config = dict(
    num_key_value_heads=1,
    intermediate_size=1024,
    qk_norm=True,
    parallel_block=False,
    lr_head=0.00865,
    final_lr_fraction=0.0,
)
Each number is 128 + 24 x the weight over its row's rms, rounded and kept within 0 to 255. Layers, rows and columns count from 0. The size above them is the row's rms in percent of the matrix's.

# layer 4 MLP down, 256x1024, rms 0.0668, rows 76-129, columns 0-127
size [100  91  98  96 102  98  93  93 100 106  97  99 100 100  98  97  99 102  95 106  97  92  98  99 101 101  97 100  95  96 100  92 105  95  96  92  98  95  96 100  96 102 215  92  99  98 100 104  90 108  96 106  98  99]
[[108 130 147 118  67 133 142 133 161 218 117 132 151 167 125 102 106 148 120 139 140 153 175 189 151  89 168 135 119 138  92  99 113 193 141 132 144 127 105 182 176 112 107 157 111 124 108 172 150 150 161 143 103 126 147 129 135 116 115 141 110 126 157 130 145 164  94 144 125 139 145 178  95  87 136  77 159 133 102 152 136 106 116 127 112 123 121 118 110 141 156 119 104 133 129 120 145  95 164  93 134 144 144 115 174 117 115 145 134  98 177 104 101 138 167 155 143 157 118 154 174 139 164 115  81 158 100 130]
 [138 124 118 103 139 135 116 123 139  75 133 105 140 113 114 122 101 121 124 155 137 137 123 137 157  93 150 155 105  77 155  90 133 149 153 130 109 129 129 147 115 144 154 102 104 110 122 141 146 128  99 137  96 132  91 143  80  74 104 145 162 106 145 134 132 103 172 126 120 112  85 168 139  86 138 134  86  95 152 129 177 122 161 155 158 121 130  83 153 122 119 124  77 138 173  98 160 134 154 126 131 118 148 158 114 128 149 131 135 144 144 146 144 158 158  99 142 187  70 145 147 164 170 124 105 150 139 124]
 [109 164 155 166 109 130 114  82 120 106 157  88 102 111 136 110 125 102  86 151  99 121 184 121 126 146 136 128 107 140  84 153 118 135 114 112 119 108 133 159 126 143 120 163 143  85 118 127  80 128 103 149 142 125 141 134 153  99 138 122 122 133 134 173 115  97  96 119 140 124  71  79 143  91 151 117  91 140 103 126  89 139 116 116  70 106 136 134 112 142 103 146 144 111 107 155 123  99 140 135 164 127 123 127 139 136 132 136 126 145 114 119 137 121 160 156 119  92  97 118 108  93 105 141 174 147 149 117]
 [145 115 172 133 147 163 114 155 141 133 105 118 142 145 113 113 150 180 112 120 188 169 141 153 156 145  81 119 142 157 122 128 154 102 148 124 146 151 138 152 129 126 120 176 134 119  99 130 129 137 133 144 155 152 177  92 118 115 137  84 136 135 179 123 153  98 126 153 124 140 117 143 120 120 152 131 153 115 158 155  55 107 100 107  99 137 130  95 134 127 119 138  80  85 130 129  77 139 155 145  78 140 129 111 127  90 126 168 121 169 135 115 115 142 139  99 157 156 125  99 126 127 183 129 142 115 143  80]
 [141  88 126 154 134  75 152  95 130 164 111 153 116 159 147 105  74 109 127 137 127 112  69 174 120 146 144 120 149 145 125 128 122 109 166 128 105 172 127 150 126 168 124 144 142 189 139 111 127 128  72  77 120  82 140  98 104 105 115  87 115 130  95 115 153 110  95 103 175 102 144 141 160 122 145 118  93 129 139 157 128 114 135 118 105 155 105 110 119  73 158 137 151 110 144 142  99 123 117 117 161 157 107 137 142  94 145  64 127 127 114 100  94 122 160 135 130 145 103  67 134  88 101 157 144 136 136 105]
 [127 176 120 100  70 137 113 148  95 142 151 111 127 105  89 109 144 110  88 121 143 121 116 149  62  93 144  91 133 139 120 133 108 124 145 137 139 155 131 148 113 124 102  72 143 137  77 145 116 100 135 139 124 143 118 149 104 120 133 126 107 124 122 141  79 111 108 104 150 145 153  74 109 109 102 118 145 106 100 135 133 118 119  88 112  91 125 111 152 126 136 150 129 139 134 130 113  64 112 118 112 104 131 133 112 117 134  85 123 119 146 137 113 117 161 154 140  76 137  87 128  96 173 126 117  97 126 133]
 [109 114 126  81 131 152 126 197 126 151 108 148 130 110 158 132 144 144 106 151 129 104 115 103 145  87 156 138 171 120 110 173 117  75 134 120  81 119 118 132 184 115 116 150 104 153 116 154 131 138 147 137 113 106 138 147  94 115 121 157 112 138 116 129 149 162 155 121 131 128 131 102 119 134 124 126 128 120 120 118 183 132 111 134 131 124 188  89 129  72 112 142 130 128  88 154  89 107 120 132 111 136 147 142 133  80 160 157 126 112 121 153 150 135 129 105 135 161 168 119 134 131 112 125  90 134 168 127]
 [142 107 157 142 129 149 124 128 119  98 125 128  98 134 203 164 108 146  92 152 121 113  78 133 169 157 127 110 127 105 108 139  85  99 117 144  98 134 119 185 156  79 129 129 134 118 126 131  88 127  99  84 158 103 108 122 113  82 117 140 133 113 155 121 149 131 141 116 125 102  97 139 122 115  90 126  87 121 108 124 115 147 163 132 100 140 142 121 117 152 147 167 128 129 161 115 105 102  60 124 142  94 114 120 158 147 125 126  96 147  94  73  83 139 105 153 128 137 134 149 120 161 115 104 131 136 121 100]
 [145 119  87 152 105 121  94 106 132 120 116  95 150  93 110  87  63 108 126 109 121 132 124  99 142 111 157 122 161 151 111  92 156 113  93 115 124 129 143  99 114 137 111 154 141  85  77 123 128  97 156 133  99 129 139 105 113 117 136 123 136 108 149  92  82 104  81 106 138 128 148 137 131  83 110  93 146 108 104 103 151 138 137 111  97 110 106  88 175 124 114 129 143 151  77 140 148 136 160  93  96 123 166  85 147 116 115  86 148 159 134 100 128 138 115 155 157  90 145 113 137 124 159 126 101 157  47 109]
 [159 153 111 147 119 133 183  91 110 116 115 100 164 111 140  93 134 108  83 130 102 149 129 189 177 128 102 147 146 128 136 129 137 152  78 137 146 141 115 159 129 109 138 118 155  80 142 147 163 151 112 142 127 137 105 117 157 107 143 151 137 148 105 131 128 130 127 129  97 115 165 147 142 168 154 119 101 120 114 134 126 154 109 120  80 104 106 164 100  93 129 134 142 129 107 167 113 147 218 139 119 135 135 155 108 160 113 171 136 130 156 109 120 152 156 131 134 117  88 108 118 186 115 112 114 120 128 129]
 [147  61 116 152  66 125 138 116 142 112 127 117 189 145 133 109 185  96  79  97  64 176 110 126  94 138 100 175 141 147 121 116 125 126 114 136 102 109 166  95 131 143 119 131 130 170  96 132 157 101  92 142 121 152  79  82 127 170 132 133 120 131  48 111 109 157 123 125 125 137 116 147 116 124 110 164  78 125 156 169 108 125 127 138 110 145 144 147 142 136 188  97 111 116 130 143 125 133 111  99 130 119 155 123 150  98  82 120 123 144 131 100 143 157 158  96 135 108 177 140 169 122  94 123 121  75 144 142]
 [106 117 134 144 110 118  95 124 105 129 119 127 118 115  74 102 106 113 135  89 141 176 124 135 154 116 112  65 112 115 109 135 101 103 118 149 153 132  92 103 115 121  89 152 102 156 104 142 119 129 122 139 141  98 131 110 123 147 115 110 162 126 174  97 112 103 121 147 132  99 120 126 187  99 119 108 117 149 116 126 101 107 111 137 110  84  94 145 145 149 136 115 195 147 192 123 137 164 115 131 139 116 133 106 130 144 126 129 136 106 154 120 117 189 125 129 180 125 110  97 128  97 110 150 121 166 100 133]
 [131 113 152  96 105 147 101  66 172 140 158 112 137 119 134 145 137  75 144 130 141 147 155 146 136 175  85 167 115 155 136 155 132 140 132 136  97 123 155 157 157  79 142 114 177 176 193 113 114  88  85 123 130 118 119 127 112 143 121 144 117 112 142 127 129 159 107 146 130 143 146 116 108 130 150 158 150 120 135 105 132 131 165 127 139 113 127 118 171 126 115 126 119 138 141 152 161 134 134 127 124 172 132 145 128 150  87 112 147 116 171 120  71  87  94 116  96 137 126 110 127 149 125 125 107 121 116 107]
 [138 103 131 130 109 113 187  84 152  90 111 106 137 153  94 104 119 119 140 144 149 149 135 102  99 148 171 133 109 165 143 124 106 122 167 113  88 111 151 124 121 164 168 145 115 145 111 123  98 116  69 109  92 122 119 136 146 150 103 134 107 135 132 106 101 104 117 133 131 136 171  95 126 122 121 142 140 107  80 117 174 125  78 113 138 142 157  96 131 160 114 132  96 127 124 133 127 161 137 122 138 113 133 134 104 131 154 105 122 106 115 123 113 126 124 124 129 149 117 129 108 138  77 134 123 114 110 133]
 [136 117 107 135 147 139  69 143 157 115 136 113 124 116  71 149 160 110 163  96 114 157  86  91 129 150  96 160  93 115 163 121 117  78 139 147 111 154  84 107 110 156 109 165 147 123 140 130 153 129 151 120 157 136 116 172  81 119 130 105 136 130 122 148 134  95 133 168 101 138 102 135 121 130 126 117 100 147 106 120 123 167 133 121 154 143  84 139 117 142 149 153 140 111 136 149 129 139 104  83 123 156  97 124  95 156  95 155 125 117 164 135 139 131 141 108 167 139 110 142 136 115  99 160 161 145 102 107]
 [158 110 165 134 157 141 128 161 120  89 124 179 138 133 140 125 140 165 126 194  91 128 120 131 169 133 124 114 162 128 130 140 115 116 178 132 141 128 148 151 153 164 106 121 126 134 139 108 166 118 166 130 139 158 132  83 163  77 147 151 111 132 152 132 104  97 156  95 146 119 121 137 134 124 104 130 130 141 128 150 117 108 160 156 166 126 122 112 125 126 112 154 133 153 127  89 124 153 155 110 113 131 155 115 188 119 174  96 119 142 135 172  66 128  67 143 146 131 121 142 147 115 179 137 146 145 145 114]
 [158 124 114 167 107 104 138 144 146  99 102 142  98 130 107 141 103 107 152 112 115 101 110 162  82 147 153 129 112 124 130 150 142 103 109 146 134 130 109 118 101 147  86 111  93 153 128 113 125 141 102 123 122 129 125  93 131 173 124 111 112 133 112 115  82  91 125 175  92 129 151  93 126 148 133  87 129 128 130 127 149 139 161 163 119 143 143 160 116 157 149 112 113 128 133  87 131 116  99 152 126 144 133 143 105 120 185 179 128 127 160 112 136 139 129 121 156 140  85 145 112 146 131  88 134 138 137 140]
 [137 104 140 133 107 113 130 135 156 112 104 118 121 137  94 120 127 142 104 141 140 145  56 121  91 126 150 131 129 121 110 140 120 141 112 147 179 130  91  50 135 131  89 106 124 137  97 140 138 130 133 126 134 138 122 126 139  92  92 115  90 126 101 146 124 137 170 146 146 128 151 110 135 140 132 166 173 166 126 151 115 138 113 126  90 152 115 103  96 146 100 141 159 139  81  84 112  95  85 172 112 114 132 113 128 112 125 118  99 185 132  77 139 109 153 143  99 100 163 152  90 129  89 134  99 148 166 136]
 [134 149 123 112 116 149 141 154 106 119  98 102 137 192 110 117 128 140 124 117  98  87  75 126 149 141 110 137 136 126 156 138 147 140 122 121 109 126 114  76  84 143 165 121 169 101 140 147 142 138 131 106  93 174 118 124  94 154 124 138 130 154 110 157 143 132 110 133 106  86 152 125 129 119  88 127 107 109 128 117 150  86 123 167 112 119 127 123 184 112 141 149  87 106 154 152 154 163 122 157 128  98 102 125 152 141 116 144 124 124 102 178 121  94 114 133 111 131 105 123  98  25 145  71 168 114 126 113]
 [171 127 128 198 105 142 130 146 105 110 119 147 146 115 143 111 122 107 193 126 117 109 141 180 136 154 136 168 128  86 171 161 107 143 134 136 140  56  86 109 130  90 129 109 145 106 179 144 126 139 125 135 148  88 104 162 135  80 114  99  65  86 117 129 137 154 128 116 101 139 127 145 133 160 157 141 160 100 113 125  98 159 100 146 102 141 100 166 168 105  92 113 110 119 134 102 133 154 156 171 144 126  75 160 100 117 158 149 121 105 141 131 113 141 144 179 170  95 127 151 111 159 138 105 116 171 126 120]
 [131 161 134 142 139 116 195 119 160 114 143 106 164 163 123 115 125  73 121 108 120 195  75  71 125 136  92 135 136 128 111 122 136 140 147 139 112 110  90  97 158 114 123 103 123 106 108 152 123 104 111 151 129 146 142 112 139 154 119  76 117 126 131 127 115 112 146  90 131 136 133 108 115 117 114 121 155 125 131 148 146  51 155 140 147  86 125 102 114 135 169 162 104 110 135 161 161 103 182 135  98 158 131 105 164 137  81 192 125  71 165 139 126 185 131 128 117 112 112 138 126  87  99 159 163 140 115  98]
 [146 129 136 159 100 119 128 109 129 118  97 151 183  99 158 123 160 128 134 134 105 148 169 107 129 140 121 128 148  67 104 122 134 114 139 160  99 173 135 110 102 138 116 112 114  86 119  98 103  76 132  80 108 121  75 133 140 181  97 184 176 111 143 131 143 127 138  99 121 113 118 105 137 158 156 135  74 116 112 102 126 123 129 134  89 161 147  94 153 165 135 151 116  85 110  88 128 139 147 128  79 129 160 132 134 127  95 151 124 120 110 137 177 171 143 110 104 133 146 132 134 161 142 108 135 101 129 105]
 [149 157 109 144 175 159  96 140 135 141  89 102 162 137  98 126 125 143 169 145 135 106 115 140 140 194 116 112 114 161 158 158 144 111 168 114 137 124 129 109 130 132 158 118 128  88 122 122 158 171 111 133 148  91 149 130 137 157 138 144  92 124 149 118 124 132  94 107 108 131  95 158 134  91 164 129 153 104 148 133 118 106 144 159 110 127 132 137 156 101 102 109 164 103 151 126 174 123 114 126  87 158  96  82 118 155 154 142 106 109 108 138 115 105 123 112 156 154 182 107  83 122 139 120 145 133 146 138]
 [165 147  96 140 157 124 171 118 139 155 163 167 125 138 110 159 109 111 158 156  88 102 107 116 174 106 101 115 154 101 154 150 168  98 101  97 117  65 165  83 106 166 109  96  99 133 156  69 117 123  99 110 123 113 152  99 107 105  98  63 114 101  99 103 153 149 128 170 124 132  73 115  96 135 148 131  97 111 140 111 136  90 125 128 137 119 127 139 110 120 156 143 144 169 117 116 172 157 122 143 147 100  90 120  89 108 131 123 135 153 175 163 137 152  86  93 136 131 138 133 108  62 103 147 110 155  82 111]
 [129  82 111 139 128 104 182 183 168 154 117 148 176 108  83 122 105 159 132  98  93  80  90 170  95 142 102 109 108 105 123 134 119 107 118 121 148 140 134 135 102 145 127 160 159 105 145 186 112 102  81 109 137 143 131 131 126  96 125 174 143 132 138 110 102  97  83  87  71 146 111 104 130 120 150 160 161  91 128 131 122 124 156 127 133 146 151 122 124 113 140 113  97 150 144 137 121 171 112 121 151 125 101 141 157 116  99 122 119 138 123 112  97 134 128 132 168 168 110 176 108 155 133  80 130 104 127 139]
 [122 116  98 126 148 112 161 121 165  92 153 124 117 120 125 119 120 122 139 129 127 129 155 118 131 131  90 129 137 137  93 142 119 125 128 129 176 129 100 136 139 127 165 133 160 138 136 140 181 118 136 155 117 139 110 105 182 127 116 117 122 143 135 138 127  99 143 144 165 168 136  91 146 136 128 121 169 114 102 171 114 146 104 103 166 137 109 124 108 129 131 144 142 113 123 103 100 144 138  84  81 129 174  79 147 108 128 142 118  89 122 112 129 132  80 139  95 107 162  85 125 165 124  84 128 111 122 126]
 [124  96 107 171 103 126 134 112 147 155 138 156 145 124  84 131  94 140 115 153 145 112 165 109 110 128 137 141 117 147 107 122 126 178 159 132 153 176 138 132 106 106 133 166 151 125  96 131  97 113 130 148 118 117 118  97 141 128 104 137 129 126 132 121 125 156 114 110 118 134 156 112 169 154 145 112 155 135  89 115 143 129 141 125 121 127 118 108 194 164 159 139 149 115 132 121 131 109  91 147 153 151 145 139 112 143 174 121 128 144 138  86 118 119 115  97 162 137 114 108  89 123 102 112 138 170 134 135]
 [110 152 138 131 152 102 143 124 136 122 133 123 125 125 154  80 138 144  91 127 129  66 133 107 114 133 117 139 128 112 151 109 114 145 143 123 117 107 144 115 103  88 111 158 121 158 106 154  97 167 145 137  96 132 117 129 165  95 158 110 155 112 135  90 110 116 162 183 146 135 122 126  82 174 131 140 141 148 134 128 125  98 134 129 152  99 110 108 105 165 166 130 140 149 135 125 114 123 157 121 135 119 148 117 129 125  78 142 124 145 140 126 148 143 100 155 154 175 107 127 151 158 147  94 130 133  91 113]
 [114 140 119 119 145 140 113 151 150 131 135 171 144 151 113 160 146 128 118  64 153  94 126 123  91 153 116 137  99 101  98  94 115 143 131 148 131  73 168 112  99 114 163 131 123 127 190 153 110 168 134 139 115 144 126 117 123 104 132 118 131 110 137 113 139 119  86  95 154  94 150 133 119  87 129 123 121 125 157 113 159 124  93 123 130 148 147  95 170 109 113 149 121 123 132 153 131 128 141 148 102  96 149 121  92 157 144 115 116 101 132 135 147 111 115 108 143 147 165 100 140 161 153 120  92 114  95 173]
 [145 145 153 122  84 146 130 177 129 148 124 148  99  83  98 123 151 161 146 143 132 138 108 152 182 119 164 141 126 191  93 106 111 156  92 118 126 146 118  82 140 133 118 125 116  89 128 151 129 125 139 142 158 113 129 121  97 129 113 114 107 138 131 103  90 127 130 131 112  86 144 147 155 108 111  82 137 184 126 109 105 107 119 132 114 112 148  82  92  61 153 151 132 126 146 146 143 189 148 146 152 131 161 121 120 139  94 131 122 131 134 149 135 112 140 136 107 152 127 125 142 127 159 143  75 118 154 154]
 [160 109 145 101 136  70 162 143 141 135 135  71 137 164 105 138 115 158 114 139 161 180 136 135 126 115 116 142 123 101 150 126 153 107 115 111  88 142 153 198 146 149 150  87 142 120 107 147 142 104  87 114 124  97 141 159 143 109 129 101 140 140 125 147 127 144 107  88 124 159 142  93 164 124 124 130 110  99 154  85 117 146 107 143 131 124 134 149 122  95  94 124 132 145 123 156 108 153 154 197 112 165 129 120 153  94 115 137 122 129 183 183 125  98 137 106 109 133  91 135 151 150 143  96 144 112  81 117]
 [ 60 111 125 124 108  85 133 116  93 119 122 125  96 141 130 126 119  60 132 148 121 169 189 113 170 147 145 140 143 140 129 164 138 135 136 140 132 118 133 102 107  97 148 141 113 142 113 147 159 126 107 122 100 116 118 138 103 110 105 161 137 140 108 134 115 110 160 139 112 149 117 110 116 137 113 147 138 143 114 154 124 166 118 137 130 134 189 110 106 140 169 103 142 120 105 135  90 113  94 110 143  75 116 123 128 138 113 142 140 101 157 143 182 179 114 147 153 131 103 133 112 147 110 127 144 150 122 129]
 [127 114 144  98 108 129 125 137 167  77 162 139 176 131 160 119 116 160 129 111 161 143 117 109 159 135  84  86 116 165 117 153 130 123 122 110 111 114 149 163  70  85 150  98 149 110 123 141 159 136 138 143 132  53  63 109  87 125  93 155 108 115 125 122 139 100 113 154 180  95 105 136 108 106 132 153 134 169  98 120 164 156  86 139  90 122 119 127  78 106 103 132 133 129 134 126 183 141 160 119 135 103 130 175 122 121 153  99 123 181 107 102 109 158 119  78 151 118 147 115 142 142 112 141 157 164 137 132]
 [111 123 128 136 123 109 131 130 125 114 103 118 101 164 124 128 141 104  92 108 128 179 180 190 157 125 150 124 147 128 111 104 121 178 166 151  83 158 116 134  99  93 131 147 166 176  97 111 145 147  75 172 112 116  88 102  75 125  87 151 116 151 136  84  94 118 121 151 111 143 174 131 131 148 106 143 126 130  83 127 114 146 141 151 135 153 129 145 166 171 165 109 131  99 136 110 153 125  88 117 142 113 134 104 155 134 174 116 144  99 150 149 108 146 128 135 124 105 128  71 124  88 122 114 122 140  93 147]
 [112 121 123 122 127 148 138 125 148  94 119 112 127 108 119 169  65 125  98 119 118 101 106 143  74 103 134  95 118  89 192  92 120 128 111 146 170 124 141 138 102 143 118  83 119 148 149 158 117 112 132 130 118 135 120 128 116  98  92 145 107 115 116 132 146 174 102 114 145 173 133 149 143 145 169 130 111 142 158 152 141 103 121 149 130 111 124 131 140 153 123 117 137 111 148 158 126 153 106 129 165 126 154 165 151 146  99 118 119 162 121 141 157  73 103 161 111 123 117 128 134 123 142 169 143 154 119 129]
 [104 159 126 142 139 101 167 138 119 152 150  99 141 135 162 156 137 148 137 159  60 135 123  89 146 170 173 141 125 153 124 127 145 147 123 110 145 141 101 160 134 128 107 113 130 128 116 150 121  95 135 151 117 113  86 142  94  79 117 138 137 105 140 129  99 176 102  63  83 123 163 152 153 121 113 162 137 154 141 137  78 130 176 127 114  97 146 144 111 131 148 151 168 131  97 145 105 131 117 100 106  89 118 146 127 122 119 160 124 118 144 143 188 126  96 108  88  78  99 123 136 106 131 139  87 111 158 116]
 [113 103 118 125 102 111 123 134 111 121 151 104 131 127 106 151 159 126 154 124  95 139 101 157 138 147 152 143 122 131 148 137 140 159 134 136 146 120 142 153 133 151 163 141 130 134 100 137 123 117 139 137  77 121 146 161  99 123 191  75 109 141 119 149 190 150 159 133 166 143 128 137 158 138 149 161  62 129 111 142 146 143 135 138 144 117 151 120 146 129 150 149 130 134  83 166 128 174 130 115  88 117  92  93 118 116 173 101 139 118 129 151 142 160 113 162 156 145 132 129 123 163 137 108 107 117 133 133]
 [114 143 117 127 102  99 140 132 126 162 127 105 113 140 113 152  99 111 143 150 121 171  98 121 117 129  87 146 142 136 128 116 134 125 122 112  85 118 173 136 157 166 120  85 143 145  85 135  74  95 114 128 106  97 129 128 120 141 128 118 117 128 149  96 112 143 127 137 126  93 109 131 117 160 144 135 162 109 148 111 113 126 166 140  96 123 160 129 144  78 167 125  86 113 133 152 162 114 141 105 149 142 188  84 115 120 152 123 124 115 106  61  96  65 122 150 147 178  93 112 166 131 114  99 181  95 109 139]
 [145 109 112  97 121  90  91 128 140 120 134 134  96 149 143 142 118 140 111 130  93  97 193 119 115 117 145 115 114 136 150 150 136 176  40 115 121 157 100 131 128 140 131 119 148 159 123 114  90 108 179 120 140 114 120 125 101  95 123 140 123 113 138 141 140 114 136  80 102 135 180 144 127 116 126 125 131 106 152 152 129 113 113 108  94 158 172 110 122 134 133 155 125 132 144 119 141 116 106 137 162 169 141 169 134 123 144 118 123 101 166 133 101 143 139 134 107 141 137  77 137 115 162  76 131 110 110 125]
 [137 152  94 135 159 119 152 132  83 103 155 162 143 129  87 174 142 117 126 120 131 105 103 115  84 113 150 164 147 141  82 124 135  92 159  86 105  96 108 148 141 121 132 167 111 103 130 171 148 135 176 106 131 130 120 131 112 107 163 145 139 130  69 142  97 144 124  97 142 155  98 174 137 156 131 151 122 162  92 143 125 154  91  93 104 166 111 138  97 116  95 149 113 131 108 144  72 185 163  88 143 158  87 135  76 124 184 134 111 150 134 151 143  95 141 107 135 132 138 111  96  93  95 135 130 137 140 156]
 [121 112 152 125 152  65 107 129 118 152 118 138 151 133 154 108 129 171 124 127 102  66 139 149 157 110 167  95 161 135  93 141 118 125 140 140 152 139 113 118  95 105  83 111 140 135 133 119 154 129 126 104 127 153 110  79 135 129 122 142  75 126 119 113 111 176 157  97 119  95 133 148 122 147 154  86 131 124 127  79 123 133 123 130  84 148 141 103  97 121 130 128 116 111 130 123 112  90 159 145 136 182 160  83 112 128 212 162 135 125 127 108 111 117 129 124 140 139 156 149 180 135 162 163 141  77 144 140]
 [149 112 139 125  78 147  91 160 117 143 121 119 111 136 147 125 174 127 112  90  79 119 137 118 145 109 106 150 148 121 116 137  90 143 159 139 147 130 126 167 108 101 115 112 101 111  88 111 142 133 141 131 125 104  98 137 109 120  77 166 135 131 152  98 114  90 115 144 132 123 155 155 152 126 175 115 101 128 133 102 114 102 123 153 136 117 104 145 143 186 130 148  87 119 133 119 136 142 106 155  76 141 135 148 106 151 124 125 123 139  86 151  94 116 122 103 148 103 165 152 138  98 166 141  86 127 112 127]
 [108 127 133  62 122 127 116 112 145 139  45 155 170 139 155 135 127 132 130 126 115 143 123 120 148 121 117 124 125 138 122 120  73 120 102 169 135 143  65  99 111 120 135 119 125 129 145 105 109  97 128 101 120  87 111 109 136 137 101 120 105  35 128 100  84 105 131 132 129  87 147 118 129 115  87 136 135 128 157 119 136 108 128  84 123  78 129 132 158 144 118 109 121  71 122 139 116 121 126 150 115 121 142 101 140 122 126 138   2  97 118 118 130  89 130 133 114 153 121 117 151 150 145 118 118 112 108 120]
 [ 78  92 108 134 138 133  95 147 158 142 119 115 152 151 120  96 159 102 117 106  80 159 102 122 175 138  87 157 160  99 139 140 140 144  93 121 133 133 123 117 120 150  82 125  89 169 150 132 135 137 186 153 124 117 187 114 169 146 123 159 119 133 135 155 155 169 141  87 143 132 149 135 139 152 123 150 137 145 124 147 126 147 155 135 123 124 116 149 124 150 121 141 118 132 125 170 142  97 170 113 108 175 132 105 123 126 106  91 130 116 119 143 154 153 119 157 124 142 150 140  71 130 142 101 145  89  87  87]
 [112 143  74 135 169 147 131 153  99 105 124 157  83  96  78 108  92  97 170 187 120 132 120 155 161  97 160  82 159  94 138 110 133 127 101 167  97 100 120 153 107 129  91 174  82 112  87 103 125 128 145 145 110 139 128 100  90 155 117 131 127 143 136 145 156 164 116 156  94 151 139 121 121 165 143 128  98 140  93 126 121 175 120 149  73 126 107 131 129 147 124  86 131 113 152 124 148 148 131  78  96 150 128 155 125 150 120  94 130 105 123 134 115 157 118 127  30 147 116  58 128 128 133 141 142 155 128  88]
 [149 149 120 129 137 127 143 108 112 145 157  90 120 142  93 155  90 125 137 119  63  58 120  95 124 126 176 170 107 165 122 134 132 160 134 146 110 128 134  82 113 104 129 120 110 132 125 117 126 180 148 111 146 103  73 141  95 115 113 113 108 124 136 106 143 114 147 155 170 111 133 108 144  84 119 140 188 109 120 109 155  94 152 128  92 135  51 139 127 120 115 142 147 145 154 137 110 101 145 113 153 129 108 127 138 105 140 127 139 130  66  82 110 166 126 169 117 128  82 103 133 134 148  98 103 154 142 156]
 [ 90  54 139 125 109 124 137 116 135 110 101 194 127 158 104 116 148 123 163 144 118 124 112 173 121 116 167 124 158 140 118 120 146 132 131 195 122 114 106 150 135  99 100 124 133  81 149 101 123 129 113 133 149 101 137 139 138 122  77 144 111 136 123 146 107 116 158 139 135 158 104 117 129 176 151 148 180 147 134  74 130 150 111 152 130 147 151 108 127 145 114 158 170 101 117 127 137 138 147 121 104 139 138  93 132 130 140 158 155 126 131 117 139 146 175 115 141 146 129 121 118 190 181 123 112 161 130 156]
 [ 85 137 107 172  99 163 106 135 129 169 115 101 117 130 133 107 174 166 110 120 124 134 102 117 158 170  95  77 122 128 103 121 133 123 127 129 148 137  86 122 110 112 150 153 110  83 123 103 131 151 124 112 141 145  86 135 157 103 129 172 151 121 138 118 145  87 118 123 101 157 158  91 161  83 134 116  99 141 124 122 155 109 151 148 133 147 111 138 118 119 144 109 144  99 125 165  85 112 143 135  78 131  91 150 115 184 109 178 142 162 117 166 125 101 125 145 123 166  95 137  98 130 155 112 143  94  97 157]
 [119 144 133 158 138 149 114 130 153 141 128 180 116 139 130 127 114  82 123 142 130 116 123 137 130 148 160 142 133 151 126 141 136 103 174 127 101 142 108 127 109 114 108 173 130 134 142 100  87 117 182 204 145 162 144 100 152  86 172 130 178 148 128 132 160 157 104 167 162 157 142 189 111 130 142 126 128  96 142 131 125 145 111 130 136 127 166 134 139 118 171 110 178 119 121 136 122 125 129 132 139 144 106 131 147 117 122 173 111 139 133  92 132 118 144 169 124 163 136 126 133 121 131 124 120 155 101 113]
 [121 108 106  94  94  67 134 135 147  99 143 105 136 155  82 140 141  96 134 150 122 146 133 141 110 113 145 120 120 115 119  91 113 135 147 121  88 135 107 123 112 141 124 118 107 115 145 145 112 171 131  96 137 107 132 116 158 136  97 134  83  79 135 137 150  75 159 180 138 119 120 111 166 143 140 162 146 144  99 127 110  95 133 165 135 132 131 153 162 121 146 157 137 110  86 106 151 124 133 130 121 134 161 143 151 151 125 141 109 143 108 104 132 125 116  99  92 147 135 119 100 103 106 119 137 106  86  97]
 [126 142 103 167 130 128 113 142 142 102 140 133  93 146 108  97  98 113 119 130 127 137 110 136 133 107 147  57 166 111  99 151 139 124 101 117 123 148 160 121 113  81 141 132 127 157 162 172 121 106 100 154 137 128 106  68 127 183  87 146 154 125 161 133 115 117 105 108 141 147 139 101 136  80 113 141  98 160 162 132 126 123 135 111 152 120 144 123 121  92 116 130 132 112 103 136 141 119 119 121 126  93 165 140 146 141 107 142 137 102 144 129 174 131  78 118 117 149 120 127 155 124 165 117 130 137 137  73]
 [143 140 141 111 103 132 141 142 115 152 133 115  92 175 140 139 137 166 118 124 143  98 142 102 131 119 177 123 116 120 155 134 130 133 132 152 157 162 158 144 135  69 127 160 129 127 142 123 144 159 112 160 110 132 125 132 120 106 124 104 130 124 143 152 128 128 157 149 154 135 162 160 106 130 153 136 132 180 102 143 120 114 107 107 149 115 133 158 125 126 138  98 128 114 135  74 109 158 144 169 172 114 125 111 145  97 106 137 132 113 120 150 139  63 160  99 134 132 151 105 139  94 161 121 118 128 178 139]
 [137 110 113 125 103 142 146 142 144 108 100 131 141 142 133 151 108 162 123 152 134 100 111 132 110 160 125 141 136  93 144 120 136  92 148 147 171  96 102 136 107 163 134 118 151 108 149  87  74 123 140 153 161 126 104 165 143 160 102 111 144 148 143 133 100  89 111 122 108 120 138 136 140 186 118 117 132 133 118 123 143  99  99  87 115 131 148 132  79 101  51 132 110 125 130 125  94 117 135 120 116 126 135 152 132 131 162 108 122 120 108 135 159 172 145 111 129 114 106 120 136 139 106 124 140 126 143 136]
 [132 105 137 149 101 154 145 158 154 150 127 179 143 108 132 135 138  95 153 147 144 190 185  98 126 133 137 108 112 146  64 140 103 159 171 152 139 106 179 111  93 105 112 135 150 105 170 136 201 133 134 160 116  86 109 144 157 131 120 133 149 138 118 168 122 104  71 117 150 103 112 106  91 124 129 123  94  95  85 153 128 119 131 201 127 124 100 124  76 147 115 165  80 138 110 132 120 110 102 164 171 109  72  92 180  77 155 133 122 141 138 134 132 118 119 128 129 128 132 155 163 146 106 137 158 130 125 114]]